{
  "n_layer": 15,
  "d_model": 96,
  "n_head": 3,
  "n_kv_head": 3,
  "head_dim": 32,
  "d_mlp": 384,
  "vocab_size": 8835,
  "activation": "swiglu",
  "norm": "rmsnorm",
  "norm_place": "pre",
  "norm_eps": 1e-05,
  "positions": "rope",
  "rope_base": 100000.0,
  "rope_fraction": 1.0,
  "qk_norm": true,
  "attn_scale": 0.233,
  "bias": "qkv",
  "tie_embeddings": true,
  "parallel_block": false,
  "init": "normal",
  "init_std_qkv": 0.051,
  "init_std_o": 0.0093,
  "init_std_up": 0.051,
  "init_std_down": 0.00466,
  "optimizer": "adamw",
  "lr": 0.00464,
  "lr_mult_qkv": 0.4,
  "beta1": 0.95,
  "beta2": 0.98,
  "lr_head": 0.0155,
  "grad_clip": 0.5,
  "warmup_steps": 513,
  "schedule": "cos",
  "final_lr_fraction": 0.0,
  "batch_tokens": 32768,
  "seq_len": 768,
  "doc_mask": true,
  "train_tokens": 139500000,
  "steps": 4258,
  "dataset": "wikipedia_en"
}
Each number is 128 + 24 x the weight over its row's rms, rounded and kept within 0 to 255. Layers, rows and columns count from 0. Numbers have three digits each. The size before them is the row's rms in percent of the matrix's.

# layer 10 MLP up, 384x96, rms 0.135, rows 233-281, columns 0-95
106:134134122160133124157118151131128140128157072146126150115128121122094103143121112088156093127138163115192114135148091098096142156166112153155144168087133115108144167147086115151110129107132118133157154148131124118069108085152100127095171129122092126128152169125116087141120123124105122116
092:130096136138136089146088133174141096147140121150150125123124113157088157124109117138123167122129101152133106169107083112097114142117093138110110147140164094134172148184186110145153151104111155116115115167130107123124154128154135125144173122091094098120125080122141169149125130112134145110
106:143069131113132142130143146135159121129158149143101156140104144132148151135150151160145134132134116118122162135118143123109161096080144145086108162117173130112158134165143131144098120136113098068173157132102140087084152117138158105119137178103132124143191131153098127129107129115146112100
099:144122104115141154112100140152113118110141129139107149124078166118106116123116099128131132148147113125166144122099107128053137100152146178104122123155158101154087096112138150165143148108101121109141173140130126152109166150110136142132103169159099173139108193132109090140114135137106127134
099:111130153128129149123091154144111113120154105110134148136135092091133118141095130117143143099143174148129078139128112163213094107153106140137118150165138157137129121093136123103130170138134127122086117117116103098100125140161098166130110144103169145079126108146116089111145135134161088146
118:144127146173121131142136114139137100129087106136129117183104131133100147113112170137104121133087158150112097089159125127138134115099095126186152133158177145116127112132146161119136150145159117134184121110154082140112107110063159126111099146133142101152125135151116159119114170123138126161
095:147088145075157175101116121091115120159092108119136123134176115125133158098145130127158119104175124072085147125115112109096111096179141090119123139119184123102135140092099150153153153129128141124139144134118161148115143113134130117095094123128145120152098146127133144136112143172150143097
099:141160127114136113133140091151127127127109162106131125123076117129107130106123123147096073177130120166105154154131079136123154161126089087143143176134145116081120150142099106115179130169111158141125145070125143139103141116093122091154111139145108129116103142084103112146149136105123131109
099:134160104117153139119142152154148101105140180094122095133132152207134096113158059140154119144099131179144121148163098126093147114096106119120119132141110149126142151122138164147083157131156157146124122128160108139113140115156148129116108114102139121098128117134113092155130153079133122132
105:141143129086132127142110096126096113113090108123123093087156154135135123144085066143111142099108140132166145107138076118157127153123175075117134150148105132121134156099158108130140138112087121079181172127125099143130093102136128115088160135112130144145134130137119156159131135104107112123
100:116067105124097118139128123105138139135107098170132161103116141106135104117154131122140125143097153125087152138133128112112111102111144114134113135129086137126125106161154110090130134130162120146106151088125120124133107113139052102207203117143119122113089168127134145141120128123147153125
091:089117109129133131139130137148153118112115170088050090138121145130146119126130161136134119113095133136107148196131133105102141100133152153131145095147082130127135091111110124132130114096127106096159166089149097090102150171170132121144125161114145134142130132148155162114125120084122110096
096:118097104156120176101142123097148120131129098102153154125110122168168151114121119123115129129119107111098121161140082190089167125174127124142099185123107076103107122140126143145109107139133065136108140133096151112113093113134170140150141108129135126132097107112147096130136148104159126134
093:101157119149127120158144111179116139154143138126100109119086125105178165126106113146163086094131141102163137158142135098135134136108084141109174115161134132161107137131119096128159142128109137141091109168119114120146111084103128116164174132177153137147116156143167126120080111151134136110
092:129136122115094153135159168118138110113092159146081118117159120102132152136121068100124104128122131127167115137109111146153139162111170140140153136130054177134112122134148142135115122142101173139128124120120135148136115102104130130097095124111169093146097139054152087111116146135128123148
095:137061137117156115082135110161116096111154118143136107115144120116135169141113130128102132141135125115163122105099132116141123147072150114111154145157117118091107143130154125115130129103106116100126117151096139160107158108133127099134122150117113088168155137073092116166113057165121091144
097:161109138100159147160113130142125138102125140118114130081162157115162141126140131128113128097128111074143150059132162120117124109145143111119137167138170092169119179118123112145108100147147115069127104140158127112120098093126133153136140137118122195083092125142106138151138127140103124145
100:140117164142121154137167171139170139117130135130158092151142141124125109115120092136090184109115124154128119130106114122108133121140119158147079138136141128106163131113130112115158106127071122149146138178135175136144120071109136143140142143095096175094116137085145084104118142090116124160
098:127117141096111143100151143152075094105162122119147154106091102125112127184130158160116147078142110124153106145168187127137088125170137166106135112122111153126081101128118081089121138100157087112124127144118139133149107119142109111100100137132121108164114123146116096140110151120101142115
098:148172111122134114114138124123132090117134146063139131138108117138109082124153096110123150114148111166129175147173121123141125123146151161153167102148165129148140159145184108101122098148119162117147140098104087177157123148124125162130143150152146129110137149127124149155095119139137147189
097:099122114133115125143137109166121127120090093113125133166104133103153131138138109138111130104144102141121148119185121122166147124146117181125115104093110154133126123148133194123141115147160176177108160092095088136150103171145145120107120134085132161103099147139079170121112143130141128150
099:167060146124161097120108127166100129124108121134168120136123107141113158114105093094110117118166135116120099137126143111136142139117124162170122119166119079109118072171115146137129148171108144090141174124123133109124122164166108079139160112133116122157176136101141120131107103137142144123
103:119147157110115137101074137138115107133074081124127155110133115100151174133130133124144121139114113095109133090142126139105109129133158086129108138153148161132151120131149123102143132134154108060141142144121096138127128111137102096166152134101080143056144136132130095102148091107149172138
102:109091154131136157153144079116127126119157102138163116125120132128140132141111130115115081139142145111130116124121172138133112081174150141125155149130121065171088128157122160134076151117115141106188105105167130129133112154127100173102134123099105166145134109146157081132151101138128123125
107:145098151105185142184117128109091110165108184143134131122148155093113138147134137138147133110104165147098115183094104122163127109126134142150120103082100109135114108105135103123157127178112141139135128146144113151137121131145138177121115124078141109139113081131109095159155159123110113123
099:136116111092179095101163115141164129109129152113126133103140127155113118143109089094161133174131146109069134109153146108137159142110147135106141156124121103152130123108113142153156128113110164119137141095136149126096153111132167181171152124144112119173135086085120142156131156133142174156
103:146149178124118139131106117062076124167111107145156098130168121170144127107153128090144151109172117158150110139140126108132180120136111120109152118124124112098096134130139160141113142139143148134076098163137138135120132156120146143109130117101122164124109142195125147104112114108095163101
107:121120107119147142142120133124126159098182123138104118118102155146113084152130138120183128083155148085133117099129127153127150150099112137102124104146103129130144145097112137143144119108120050141129135137116149108119123141112142122152074141153097177125089127084133108121113167161109071107
103:121163162150087102164135088134168141085101181149133096152103146116091089093147133140141119115105123104106125139096103107150118139135117163171093136126151100148139126124145098088143129164146123148145103146159138142100167135127133129133111141112107138082140132133117091117119140067161107120
109:134155126155143120144125075129155118124092104147153139145112127107136120118136079144120107110138131187145104129126093138092107145218113095140106117144114138165153146115170130103135122147109115163173160134160123138093111159137110127148151144190148142105116129096136165113120122129133120131
095:103164106138114147127124119151159135121120172109086097169128133151115157135118125128098143142145083118085123100149138130145118111137091085163110095103086160133113109188103136111194109115077120150108136133115153169113155143121125160125148163122124092081139138136116113131147130145117129137
097:140136142121156148109105071137113152124115120169140142111109100122128113091137126158154095132125138138162108122137086135103105146113121100174133135179086158115100180129102162144117101092122090144128174122114140161133160113116117148110104141090106122147130176142110104165127159142103125087
102:144104113161109133144134127137124151130133145161138141153120091157092100145146126129146114112126109080104082144123093156091136152112135139164122123131159116106115081089081141141134108132108163145089128112158122125150150138161160143084115138083143150156111145071080120120124111151118146179
091:096126140136119162166110175124164117105169198161120148104149143157130134156114122091067095153108121134133105109138136141145111161174121158127177135147114118128126158126141143130150111160158150103125088122137131125109115162156124177133168104109133165087133124121141155105136119121138123133
096:102112117172103070162131122116178130136125145131073122149108131126140085126131146126085131128141133118096128136140174145139146137089149103141167070098127142172151129129148144107093119171110142098153131140123111140114107160098101094122100124128140158074142129108134104104128125080121117142
110:117107095142130072137185170130095131169111131124119112089145160087099112156097123122094129169123132098109149154116115133137135127120111150165134147080131128118127171118116133110108147120101116134132156168168137123159147144114113105177164102162128122123139115109126186113145160096109139131
111:104127102114123165105155112148124142133137115141123126143133138101108154117134152135105136165126128110101185117107136139148144139129157155118111092129162123115160116084104105123149141128149125161130106105124112161164123079120153211135160120152116128086180122136076121139145177125090116158
104:138147096100154137060119108120114122150073137118113117119117131138135090100170124105113094128116112117163137156138175139134130136115127122100117147135109107173098122154167132148092114124135116089101131120157143093092121125168124122118152114107082146134106089092160133078110172138162142129
104:110157162112133128174155148123098108123115153160138118090147134171110089100121132119115127131133100125116090133130145093130133111149157155151126131110121121170080102125114163147098117090120134099168099114140109129113128119202161133160153108157154115116138162095121093159089134104126135170
101:123142081169132103122145124107119123098136120118177139137127191079143095115149140133142132113150090120146156133095085135148148121157131099111144135159128158141147138136132088135130137131118130066105096079088143140126123121128109087152128177132139122089135107130135122152175088116120103098
101:127091087143119147132143138153126133145169140115129096101147120121129110154105139106148078100109180110159124137150133163120131167151124104108133113139160127102159115157154104136131087126087187146139180098150126171160098157124162147115121119115125143159154106114150146129092097160150114148
103:117120136099133118128183120122131083100127071120110166131102146125172128097138131118117100122119101121137104126102157104121156122128122150101113139133141105141113155140161121087126154131128105086157156164112118132142064120142169149156125143134128103110104141092124099121139188101142067101
099:153154114127130129138184138132117151156142104135177125116113170106148119106144155151105142121123144114101127104095186111116145106129115121150085173120127144148128122103147119109150135085120104154094084150063139110130165124132128110138139126125114087112102109155075068109109108114141116113
104:122107118122138119138121125130108141160102147151160128158128135171154077100129139103110125142155180120180128128140116140090167089161141144153143147177133136161081097166116144157160138121110126088133116138104117176090134124181112130147129155117113147120160108099096104109131132091117141144
095:129144122094162162104114126115108124142133152104120119098114111155120126148165119084127081122108160156079134130144138146118127157176071123112135132154177103082170116123086120100125135097167094116132121162125141103136086143093140143150155127160119182153124132121116143136157115133154109127
094:101148146144156137189111128135120119112099159140102134171099108131114101114125119092131117095141150061154098129132189088131153173157138135110114130116146169101166095132151157122116170095128118125140092142159131153102088124128116114118113118133082148136119160127098109127119118140103137138
096:174147112104136135121134146092158093120122130128122145124135076117103182146122138110117092137176088156144123131148110112156086155128178154125123131117138112137099165100094116160129120099170106115118137133081086112142140149161133116115115076122092161092116101146149128161125137104100123132
098:142142146147182136124099135110113142140079154142150162119125122164166133119106107160144111171104138117096098091159128114110134080146091104138110109122178155107167131146111135099140145182139162163154117146150115122160112124137124122155117158113141150106128145116113131157112177100125161092
103:160126160117149134099103091098122156144138128116147113148181164149126080133144130145111087122117116134140103130094136167135121098147133161133145135130169135155125098109115147096113126138132100162113130074138083089142161085123158161140149102145140145140120141101160102105111075125128149176
# layer 10 MLP down (transposed), 384x96, rms 0.129, rows 233-280, columns 0-95
106:136149140103128103128142160136153109158169105120122162140175106109135103129158139090132103129138148117138164149109139119165175123108103139119100135153134174144148080123131130138162158157122150129128093157060111092103119153148086110092113141116103108091147125095114084129121161131146136150
091:127166152127105109120087128178099139091127123073064149110124159145081118136119110160105126126167095111102123111179116140160151127140135112118153159131092150100132135122083110160130099101123129120160170117104125124100118146117124163137110098100123133115112140130107122130127120156070154133
105:164126102118133059140122128108094134097093105132138153129095098165120122134119106139147092154091103114129130116127164135122126097129135167115141148173120144130091167162085141125107116163113122119139166150114146107084121144114122188132082146148112102097098100148125135095100126121131118094
097:186154139156107105154096124091114154131098124121098168128116154124115110148159113120137123116128122161132173079114105108103117149153101164126114125110121181132129146122165098119160075145103116111143101135091125157146110134111152145114138114155112101171155121118179136126144090157127110090
100:089101102067176149092131134133147122108118152110150140126153113069091123149133115100157133114125147078150120126146184150116124118089154103137103099120128114101116128104104163153124144158146099141157120125110098141146134141147146095154148144144170125112103086131082089134131148136138140110
118:137117129152117125129104122142129113181158114144102157138105107085185124136149104168115165108138109109118122111097151116168106064084120147122139119119134179179081121159142115107168141143125137132116118128121095133103142116133092131110112113143137119118125092101105075146094143134133123086
097:118134110102153092117123159144133120174112120163099108094165136145169096093092130151119139114122146127139132160099131091138119124120145088111127123145121143143109143143101108143105115085108145167164080130128125085110089091094133172169160129145140171153108119142116130125108130140117139067
095:137104115136129120113158085100096116160115068110109175140153109107184129130130128107122137135165126119130085138081109156071126086153134142140161142100101108150117107156108166156142093132138102139141133137136138142144052115113110117133124167119134116115114129123150115138132145101129174136
089:129147131155089170163137151116128174123142117149143124143154125135082121088128165126166147138117179100102125105156129120166159164151128117078104124099152128134143139127162135118140117102131098148134106168104134154134098129106112155170152127090089140110144164079146131105152135146140155094
096:127112191115098117157089124142154198129154146099108106144101094130115110123124154099138099148119098128133144121086131116145110082119168126089122115106132156157148167131094141088175124110126109151142111130130121143125140136169103128131081114131153125121140114079132128109106104137076106133
097:100128151108110155136136130128126091189137177149129105150144147175148080156119137114108150105126163088150079152128110118111146124151125107135153130112143157118128116146144159137153151093145124084118121135180108121115147135144099091160128120126155133136113094155128118110165064113149097103
096:134145194081103127104127183149126113128072124127117093120120106090141156112125146187109115112126118124163142106120180104128145143155123151119159131118097131160122155122145167082115101092111162143142134132129131125113135116134156085142130131135115138128141113155114164155100139129191130130
094:137108115131164106119119116143139135112086136148133126122159151128093142153172132149111099135074164128145083091175126139111111176141126108130133141143118123121136102139153144068109142120110142139130094152170144118129136069112108078120185080149107155138145149165118109143136146149113135132
099:122072125145168137100137161086123139136145131135131100153123113127162113123099111157118084101096142138126148087147115133128141108109087090124113147118119095120111143105102129162113127158147151113123118122069126178158144119109105144091129088138126099113113132144090118100120137143047147142
090:122153113108162151146120116116092111125162132162130123119160152125152153114133103114150144157121134121109139149118102120173130161099186121145106189137067115116187123128183146119118103122141126137095152114131138117177129151123120137120114107127124064150106172106142110135132119116169115148
097:138122129111116128111176087149097137143168118120186115154152088124097148130148114129170143150153155119129123150132145124094106126077123139150107145083133124079098129128160136123154122081155116147135140119100154119101109102144093145125133114140139106103131146155119131191128119124071080118
097:180153100143155096150127131105120075095099113104081144111165132127084163138135107165139107122112157158120127120098163148137084119169127144119152139123110114123104096084085134111128110152127132175168141149128137126119105088128095119136108123119132153096140126138123119149113092119075149135
098:125133134128120101112121115155138148116084143089113147150153121138063117122132149108146126135108096100081098124166134084150127123145143140150088122126116133132165116153101106142127148137105111163112132138164149137172132116089181119132101106150161138175152122126108137124071105100167160161
100:106107139136111091113124112138146038126115047130110126129177122086163123137113099183125131142140145121126146119112112121105120111129098121109130143117140166142108113133121154122133138165111115149090136123127122117127121091127108142147132168131110103120136136115105129118139133086042120120
100:087098119129122176113146098092129175107139133148161109121131102141140096092148128149143100171127132157168121158132132142161115121118117122082142121084115125129190117160125140127157129115130130153137145158142099142122159104119130054125124111147162140133094158163154132114160141091138135155
093:118122107138120094087123135105150134118133104064106111139091138127146149129106135123111126138143131132175146089171109182152155132147135156117166159084132141112163097135128124058146112110137187131134123137115115110132159138101128104119128153077126129123125153129105139093186143137144139139
102:104128153110144146124091145111141086140129155116128100085094171129100107143124142100127168124151092159107110131116143120113147166134106136178202134178145124140106144151134127093106140125130128168120158135052099166115148162151128147158147145103136141124105146110146129116143131134131142116
108:068109154129162116120117127146124152148110122148128119094109144168182103141097150142063128094128135099152079187102126120150103124151133145139136110141105130155139144130145158114150104126134148128128106143136128116131113136126128112109103116134129093081122151135150112162127165125190101183
101:133132156154166145162108118138148200153158148136115106139151134130101104093130152160109093155069144147131092131168118092134116165148124120145172123152110125096153142109132114118078122095079139128149118116138115115149153162143143119134127112127121119157143072131101132102131140145133106172
106:116114123152115157108154174121110032136114132115138116117149150105161158166115115155170113108147158129106121115107109130104150124098105103138141115119120062149103153087104123152132140137108127122128116131127106172100122146182123105114149090127105123131115123153120111122139129111188140143
101:151150126098115126131115142130106133115124125149131053159129151161130131149147132109147119106159111144127139081113116151113118133126091119098137118143177145164151124112129140116116096082097110128077159138141115083130170108082116123087117146114118147098174112104122141130153126146142059154
101:111128163095112130136157117137149120146154111150115127152110129148055136128081138136114153110154120156098137102157161156122122126162117131110150149122143137142089111159125189097151140164119107145107148152130117117091132117134153115142124150151089131091127081095140115100121147102168065115
115:082117161114134116158126151149114119128152181080112145157144124108121127098154125121114131148146141133097120095146163102137110097157149126120173151122126085151156172138122167098080143116149123112135133119108124086151157113125095178141078117112091162123160121118109121126131117126184110129
096:134147114082138118117147123119116095133118141103152124152202145118159118125134148199113153107150126161137136144129128129112108074139101109128130133129104166107130155139117115199148147131104151151174108113103120154149144115120112120105160141125130138161117126179110127117153107107093080150
106:101132143173139140080139115127153152071116141103150158148076125141157123104107103102138142125125141139152122107141109069106145139154111116113137156133120165137164154117123084039123091138142136126135113140153147125140152114114134125146118136108101111128134170139101159119146093117139169148
089:150144173150159158132172130118117152130142149119099131112116126135119126148104102080166128132120159105147131097140150129145110135144115104120145109122122107164135133099175121131100146131096136132179162147078113109145139072117140136140073131095119159140121174166097121148110092112182114111
095:112119162116146134117156154077143139170143124137135140128123148121148133135126137128083170152103108112128159131158152112133163134108152122113133138102146135122155132083143115091147141153130144113113106100119069092168118118152121186124103136151140140146137095096108149108118114176213133128
101:159159132101108127144123113118072153124159148160133127127090121137113131094163096109148102149110120134103097075120142146169149139102140140155133131090164108114123128099122099124107098143138146160111130132114131119122127144115122137074132122082135112100128162097102079106144080123060114149
093:184118122147133136092157111149113095129156102110125118170112125115151148066170125106110149114111166134098101144157128127188113115143158138124158130110123129152123128117091141080123130135130125118149120123125118123149124096079116104142118121177132087140152153109079082153179117134138124143
097:196140102109150108146146148126126119097127127154155160126123142161136096149117126090086104132125161122173130132117143176165108119146114111148167125124152114113118153151152130140125166174108120117176169144110132101136142115111125090089137116107135157135178171179144123150138114119098131118
110:109100112166119113101137160134119118094119139100149142179142159114202113141086112107121146142164131129151096170115090193123093114119119120145122095120165181165147129146110149130146110133122158134133137134115113127143131152103097163131147090104119110123147135163148175137139125127151141133
105:139158132091103107101170108126163185120134133147152105156158118139162135154170144138122095122120147139172147106135107153102126159160097127101091121119143156104148131115096146133137087135177158085107165102163124138134103104117154110141125137145113116100144111124183094125122134101089126126
104:110154103146103128131141104160079080133130152128167114085075086150110129147108101119164119116107137170124124172108143145116128106126126099103125112135127106126122104097121128163147156136154178138112137168166132121113140134120101131146114077172077151132131093116147121086104142125161140121
107:130130129130123160135136139138158097121124086109154158127122146124132143171126139184128119145096109148090099113100124085130148122156111154167157115126148155126092122164137134111101128143124169083126168123162120094118106101191124114121116102126135088172143147136165117123097152126185130154
108:119112126133078108125135113160149140117139127161105152121139173082202163099143158146153138137114101154150117089126131101165121124120149094115118119099170172140085136140128101131113145114107146140084133095107144114130086144097084119122147085151122148130084121110135131133136138098151139113
102:133100171150098155124131136180149147116147147100093140123110176116164121142105155116137130084131121111143142171116111148147174139130135113133117125110127124136171089109130114116173111100164154148134115125125123143173093143158120104161133100116142161115156123165165149135078092140093105095
102:156118140143108108169093094126163085117073133071095126124146138100107142116103122151148122117129085156098146112137124122126109126156118095096123143101151115120118121098121136181132108115139122109144114134072120132131149053130117126151114130159147169104166126122079108138117105123104150116
105:123140091140123148128138130155128112162144141129158136121101143087074123186169132140126132121138127108129122119122187164128161121098159159160102140137135161144128159119131146210149122145123095105146142152107133148136139152179151148101133133086145145086143130132165125133129160127139090118
102:115126111126145143123172136125128139151135124123107121142144105132099108128132148147166124169110134098124142130162111113172134119158133170115140115119120151122124107150140116090104099172139126091140121111072106086100136167146145161111127173115095124101123094068124086090128146130193131165
096:072085133124084100146111147129139136171143107149159123180105123112078129146149132129106149130148115115097102116140155111116151103115122110123115154110125174160136136123088166102148085103113133159106123104130148143138147108135126139116070132085092105126133113108128147176109108118077121142
090:163110134087117148123169127175095127088122113087095140116150107155137128164153113144106121095180153173131143173148109068130107149169132104144120103121100120139106115124130117163093098150135151121113136140102168112126156102165124127126120141116112112139141139143137139118133121094182165133
094:103117110114093159140147142164151100130129156117108148118154088107127086169117154181111102093125141135137147167135171155119076115134125147119122115141126137129070145134133158135136119146121112115153135123170101131157112133158057127155093146170114136159107122163131144102106159124151112137
095:109121115165127116140147107144168146142134112144125115120088103149168117096104107155162139065138163141185142133090162128096100151143126111136137139161126114166133120142095139055117107155128126118119153136110144123148125123126157128121093151097139094107111104097139130139124181120171101140
# layer 10 MLP gate, 384x96, rms 0.162, rows 234-281, columns 0-95
098:107131129129160128117117097155166109151160167098089124111122136125177134110120136144181120128143132109152107132112157126126141146149143124103155136128142134113103187041098113101107122106126104165154147144148167111133094099091130122136117126109094166158108139150130140096170119126146151113
119:082126169129127132127120159104129116145102177089128149129143121116134115092144104180159098133153165128162116129166114090124121094124121179146113117139157120079161130109103111105142188113124103142168111107149141073153107113110134112154100124152117107164116106131123113126102142108101141117
090:118114134132156088138128163131131165131110100137136122108149138135124139150118105137149118164180127112131114114105133114113154138123129158163100121095140136162138113141113140136157193119059125139133133079161064121130148155190123112080122145153139149095092126096128136143111143088131128146
107:097148106111134149093163119113117088154153182124110145120146155130150140136083114146150127107161157144138085102115097132148126157128140089149138140152075122111142123135145123150149153106096127132116103147113133127127125119120178167152119136145140149115129104125105147214102117167167161132
124:103106112110162099117136156110140124111109124163126121145136143068116120101119096129133152114136137163149118176110113083135168132167117146157134129142147144143100148129121129157123157113136130140166174136094120154098133144113106157080089170129110186150135093130124128145122136153197125148
085:119129124144140098115149133138125143173126128168114083156157128129134120096079128138152121098107141120116125155127178131190135143145124144152141139140135145125143157152128098107127120066158159144136059133141145136153101114171127165143129130136141140065108138100166143161111148122145165117
087:079082126116156129152154123099149086135107124137142144123186141107117164089129141102148128120114148126077135124145125098143120111176140084106120123095153146143159129107131142133109134133143147110110097121106160058138147161145158143133117112118166138138140132149145195104111106146144141103
101:133119109167165110164163171125148113148090118135159140174149162139153136122138080149114182129106111137134115152138094123108147152150111114148151166129108130115145130155146123123137155175155138109095166101123126158130130117165152158107142134133127139180124120117101111149170109106138130192
099:115138132056164085153104140112154101113122098170138107107139123112135129156090120140135133099141122138168092093152127109129146138141125104176140149142113137124137155120126134164119169127087128095141175141146109158138120096065097112109095106133092104110118098148140132121116101099137151100
112:115155115154093126146135127142158123194106148105148072138151115139119131132101087132125111099158098193119087114122107132132115101115119116158104111115146122129132156123142136148159130145137102083148114153107112126157150139159129136097138117095130132149119120101168143163092156062148136166
101:086130123105130093102090147126102124151146093140145125120150178112130159079077113120121130098170161127149097085113148124118122134139161129119122132157131087171146166131147134188171112127120116137163129122097173133116106126135118129186128123129115138143122137114138148139082112138174136138
093:133113140160116127092117122155181112172131139128148114119102122158128109081106143102164152105129135096151137197142134100155182113106155175132104135119143150108110179111127106118119116157150128092149119085148154119090127156134154157154132158141118111159088142121168122120122117121122123146
088:150089107114155141125126111142134119142152106151122099179142176134119128108102144122147103167148123119111102085153162153101072139115111103114104163160109148100134148070116117111103154124146088103111093133102117133137113097092112146106087133134144126108119136135117117165151102164136125184
104:111103114098109120140170101069125117176101111127150132158143115105158152150164077141145114157195125168147133110157124111113130131114121097129138107092108108119094150118092095129155182131116114091127142140142140131168140135123109121109093136169103123142129141118099089104114136141162126141
096:126109100125132134117111177132143119125125108131147176188113110076140140157129103161139169173153128129101146122162076089100132072128132139129125165158134092129128126126119101142151136160092140141137128106081129148121150106119162164106091176141168121146127127111136123120119127098141140154
090:107136129119144073152125106154131113185106132127186148124146108088127153134129108179135112174152155149135129132153144110147169154091127175137107127114093143133154114117122112139152167144091135125133070130130142145095122089116134151152127137133092110131125094121153115166148121074144119137
105:107116105141146117117173111140121159144129145124134103117123106078116116140140084115164092127147125167137133116125113103143169120124183108088104111152121154133155145136103092105117138147120139155166182129094180136109183147117163137144125139130135131118088136107093130155141123154158164172
089:102140153138142126129168141114120136098089124156112148113162128133089057125156098131188094124156170128117106163122126100109145139097155107113098152149089134158107148118127142136145094168126105160099131105105139134158161145087167141095110127128106136146150148115098116150151131110118102150
089:115107128065104111139130083121135091144146134167136104136130116112128101082124117143110128102153076144150118143120158116144094089133125156132135115105068077136130118143110113149151128147102101057117151130141143154142105131162128141104144116108094122143134148129145134115127134106173180094
093:153109121106137129109164102118150082122130099143127099186077144102153112093126120098117124141136145092131110120120087099168149148142149120109140129141142133134121129136103162124052126124167174130156131103120113117182136117149123154114094146123095123140100132118099126152094101100143145168
095:149105137179126129143156166133144110141103129176145116133105104141146092111123100118140110181085139124169083115099154115152173104150147146163134145136139134103161075112102152128177130154170101128129115108136090088124150105086112116129107118156087148139105131144119143140120122129150128124
115:118129117184124091155109136137130118102122122136159123141110114118125094083138136162144086086149105173162095131130101113127146128166113118152104089146129134129114159131133117135191126120145127095116185129095132133157131145107116115135117154139134152156105105120131130125100049098165149153
119:126094125167162142108109104095137066150131132169132092138132114116163140097132150154124146120135166177133101151126114135122123140154118109098139118097115128084152137134091083116137131126130075115089107144132148109188147149132126146175099159138130137130112074152110128115088139151140117147
102:110136111125148113048147143120125102135127149099079127108128146115172164156169111147126106165120112149182125119105132093081103104083111123105142148122127144092137119099113135142134136137123125148095134112180110095142136113166143136086125130136145143151142108131151159140122131105143174170
108:114111117164175076112119105111181147095105148108098151149117121105119109118140110138160144147099135117156100157116123101135143110069145147108143114153108096088117154126091097153114092094178105139156141140134144122179138119112153106140131110153130134167109104143096137115097130120130153158
108:115123127148137189108136145114115120139137143101156138119152136136157164150133184163142099124160120140114115077120096088141155185141087109162197146074136133109119132103108144127124119155122086155116114117137112118128113142163123136114107131148149100144102101144115164132080129136144123126
130:067098100119131137163117160148149137151112130137157096127146149114143168141090132133159092139123135150120098099161140088093159164134120104133129135150154085129133145121121140155171161122158118123127155150088113109113156146132111156115139119130155132113125114151098130205134123118167177143
094:138095090118137135122119139110156057196130095093108157146141156090186131130112109103136110120172121125140125111138105090120139092101132148122131101164109127093126114114107148163147162100101120128113137133104119127149092115138094150125159141167146137139091095135110150161114138132111159114
104:083127107102138098126162124132154125123099108127121130164091143105177158089134128191161102146114126115146139157182127119086097112134164095100169118144126118138146169117145097133116104161127127127148133100099121103126130118101108097101107150154138121138108141129117139148098139119190167111
094:117132102117117091103126132094152100142102104112149100173135107081120137166126093151143128103145132131159160125083149143141105120147127161079147156161123133119168124114130114110159152147115088153135119101187098094142125118124163151108130177152110089096147129125138129111148097149153147161
084:110134159118128129108134152106136134140173132151127125126122091150162162145111116149165120084130143083098148128120126100136142163118105087147148113119147146083110176117120112140133133109100105124141133182198080106151156153106140124123175121160106124123104136087110100150161133127123089133
105:083121110144150150169108127156145113168076130100121063160127120116145128080115146124145130114142103118122102100121119122124184112131124145100093107114160114121168111099139109125165162108110144114124115113108128106174129113123129129109098130119134145099123131084078130129102120106138197144
082:136164092136122144143102176145136156130123120118128089094114156154169163128129152112127130135138120152125131153133132116165162142160108150147124129115107126137185202150152145135107144112118086135098117127164130126136112155135142164144125157123078111082108116164140145092121180151159128148
088:131077130097106153171094131136119129130140098129116116121144125107133174148109099146145102124150107129128158141105125108083101114110174100125130136126096119171169146107083129128119105116156100135107128087137111089123151109139140160089172145124137095137141046138139159145132145104125153113
100:136124097112173152143125116147111115148123118149124112121140121107150153133139172129109102099170175144182146132150153108168134145140103108132098192140164084113131132118123146144169117135150138128117110131110104098104123100142108117113083196161139134111129114144108111105109130119181146162
113:095112153126133131136128151129173093136072135126151166076148114145153128124106129145154109120126126152157132120169112115097116132134136125181163125126138098132129141144126120166152117107133104071141165148161123127147170110105106126122084128167101103151101158133174137107120083151167158138
089:110124156088154111096146162127170124162079139156116138122153146104116126131104087149127135152134083103085100154153120068162136157165128155132105107092127161117151130114130115104112131129096140136136141144118147102164178110103112121107096166106151137081115088118158144111130140123121134124
104:109102070135157100122099111145117088147092107137156096122131141089156138133162124172145072125082089118139092144150133071128137128165134134092110129162129126137132124137080121145116125154111127149107100123126163107133120122107123117133148148123153080137138116133084123127094098132121173098
098:129114101199145083143095105136149137140143087120154093114113142128121140082144129135130108140094138117147141124145123091171111113093153107124120129118133140143126157112089094142127148187171139137152112137156177135092141103103109115089134117174146127114109115123180141159124126096145122103
099:119095121121153077105130148102138098177083134147108119146154169089119169092120110137129128119152130090144092096106114114154113126105136096103130141129120133140122163084115116119135117078131078107151148087125133106162088145148124112108121162089154139092120102114129166110125122087136133140
102:090081149127107129116128102132191125156121102117137115152148159101144128118108133125158100112132160148119107123155127093147105140091118130130131142113129154124174108122105115160131110173130123165156148158089110152105155114090074109139136107137104144104152146165128151187101159095118159113
094:121117104120144119163093153141116105093116151143113093128142158085138100124096151144113159100125093157144139148137137126130142109158120175102119106119127124124159164093116081113146118169132153116111150138079195137139125152123120110145143121055112141136133101141112133140146101073139097137
100:151160110112158128121166140114152084124146115133155166147112102108160178122114122141145079148110149163151110130164131127124128133132079138153137143109091126111131185139102112212145170135085125138101104147116110107138143124113159143135140134157134142125146082153106111114112127097148128141
089:115153121118125124087103081120128124109101123156103122109109103098122176110185121115130088127137161122153169117125129100090095157217125146141116118103157077104162126124113136154159147121132133155116135169149109120111138133143102120127117158122099122086120128157111116120131105134160143156
085:113154144157115138118127099123123117142111137141138119133174084103128162128109163131136093147148174180097110077080122112133113121131128118113160159121139158160147172102082103120152096124075150120185123119143133116102110131123090149152154115113088119083121123125147158134118101130122134147
097:119088128164167120099157133160158125146087145107156119154150125136136123138111162140113114116083156137140113144164166141148158133101135086157115090128136144091137148114126142139130127149134123098118161108170122116150129141143088172089101153176072106105087121184123137148111135127122133141
095:104074087120127081141160132122135153115121123116192094106102119116115123070108090137129170087160122157161130136087153102129149139166122124085152133118118174116120131108103148115172137137105153120117163144124150133136116113147148127106106120130114134157107123093129114092100124148140138171
101:108131106133121114112108148118149108170132118126153099131142190119112101144106128105126144106196146138147120094118128093161126092124089124166086158113107133170157120131173113123181147102106091128150158126109099120113142154150129161135116131144115115132117127129151154105173080111144162120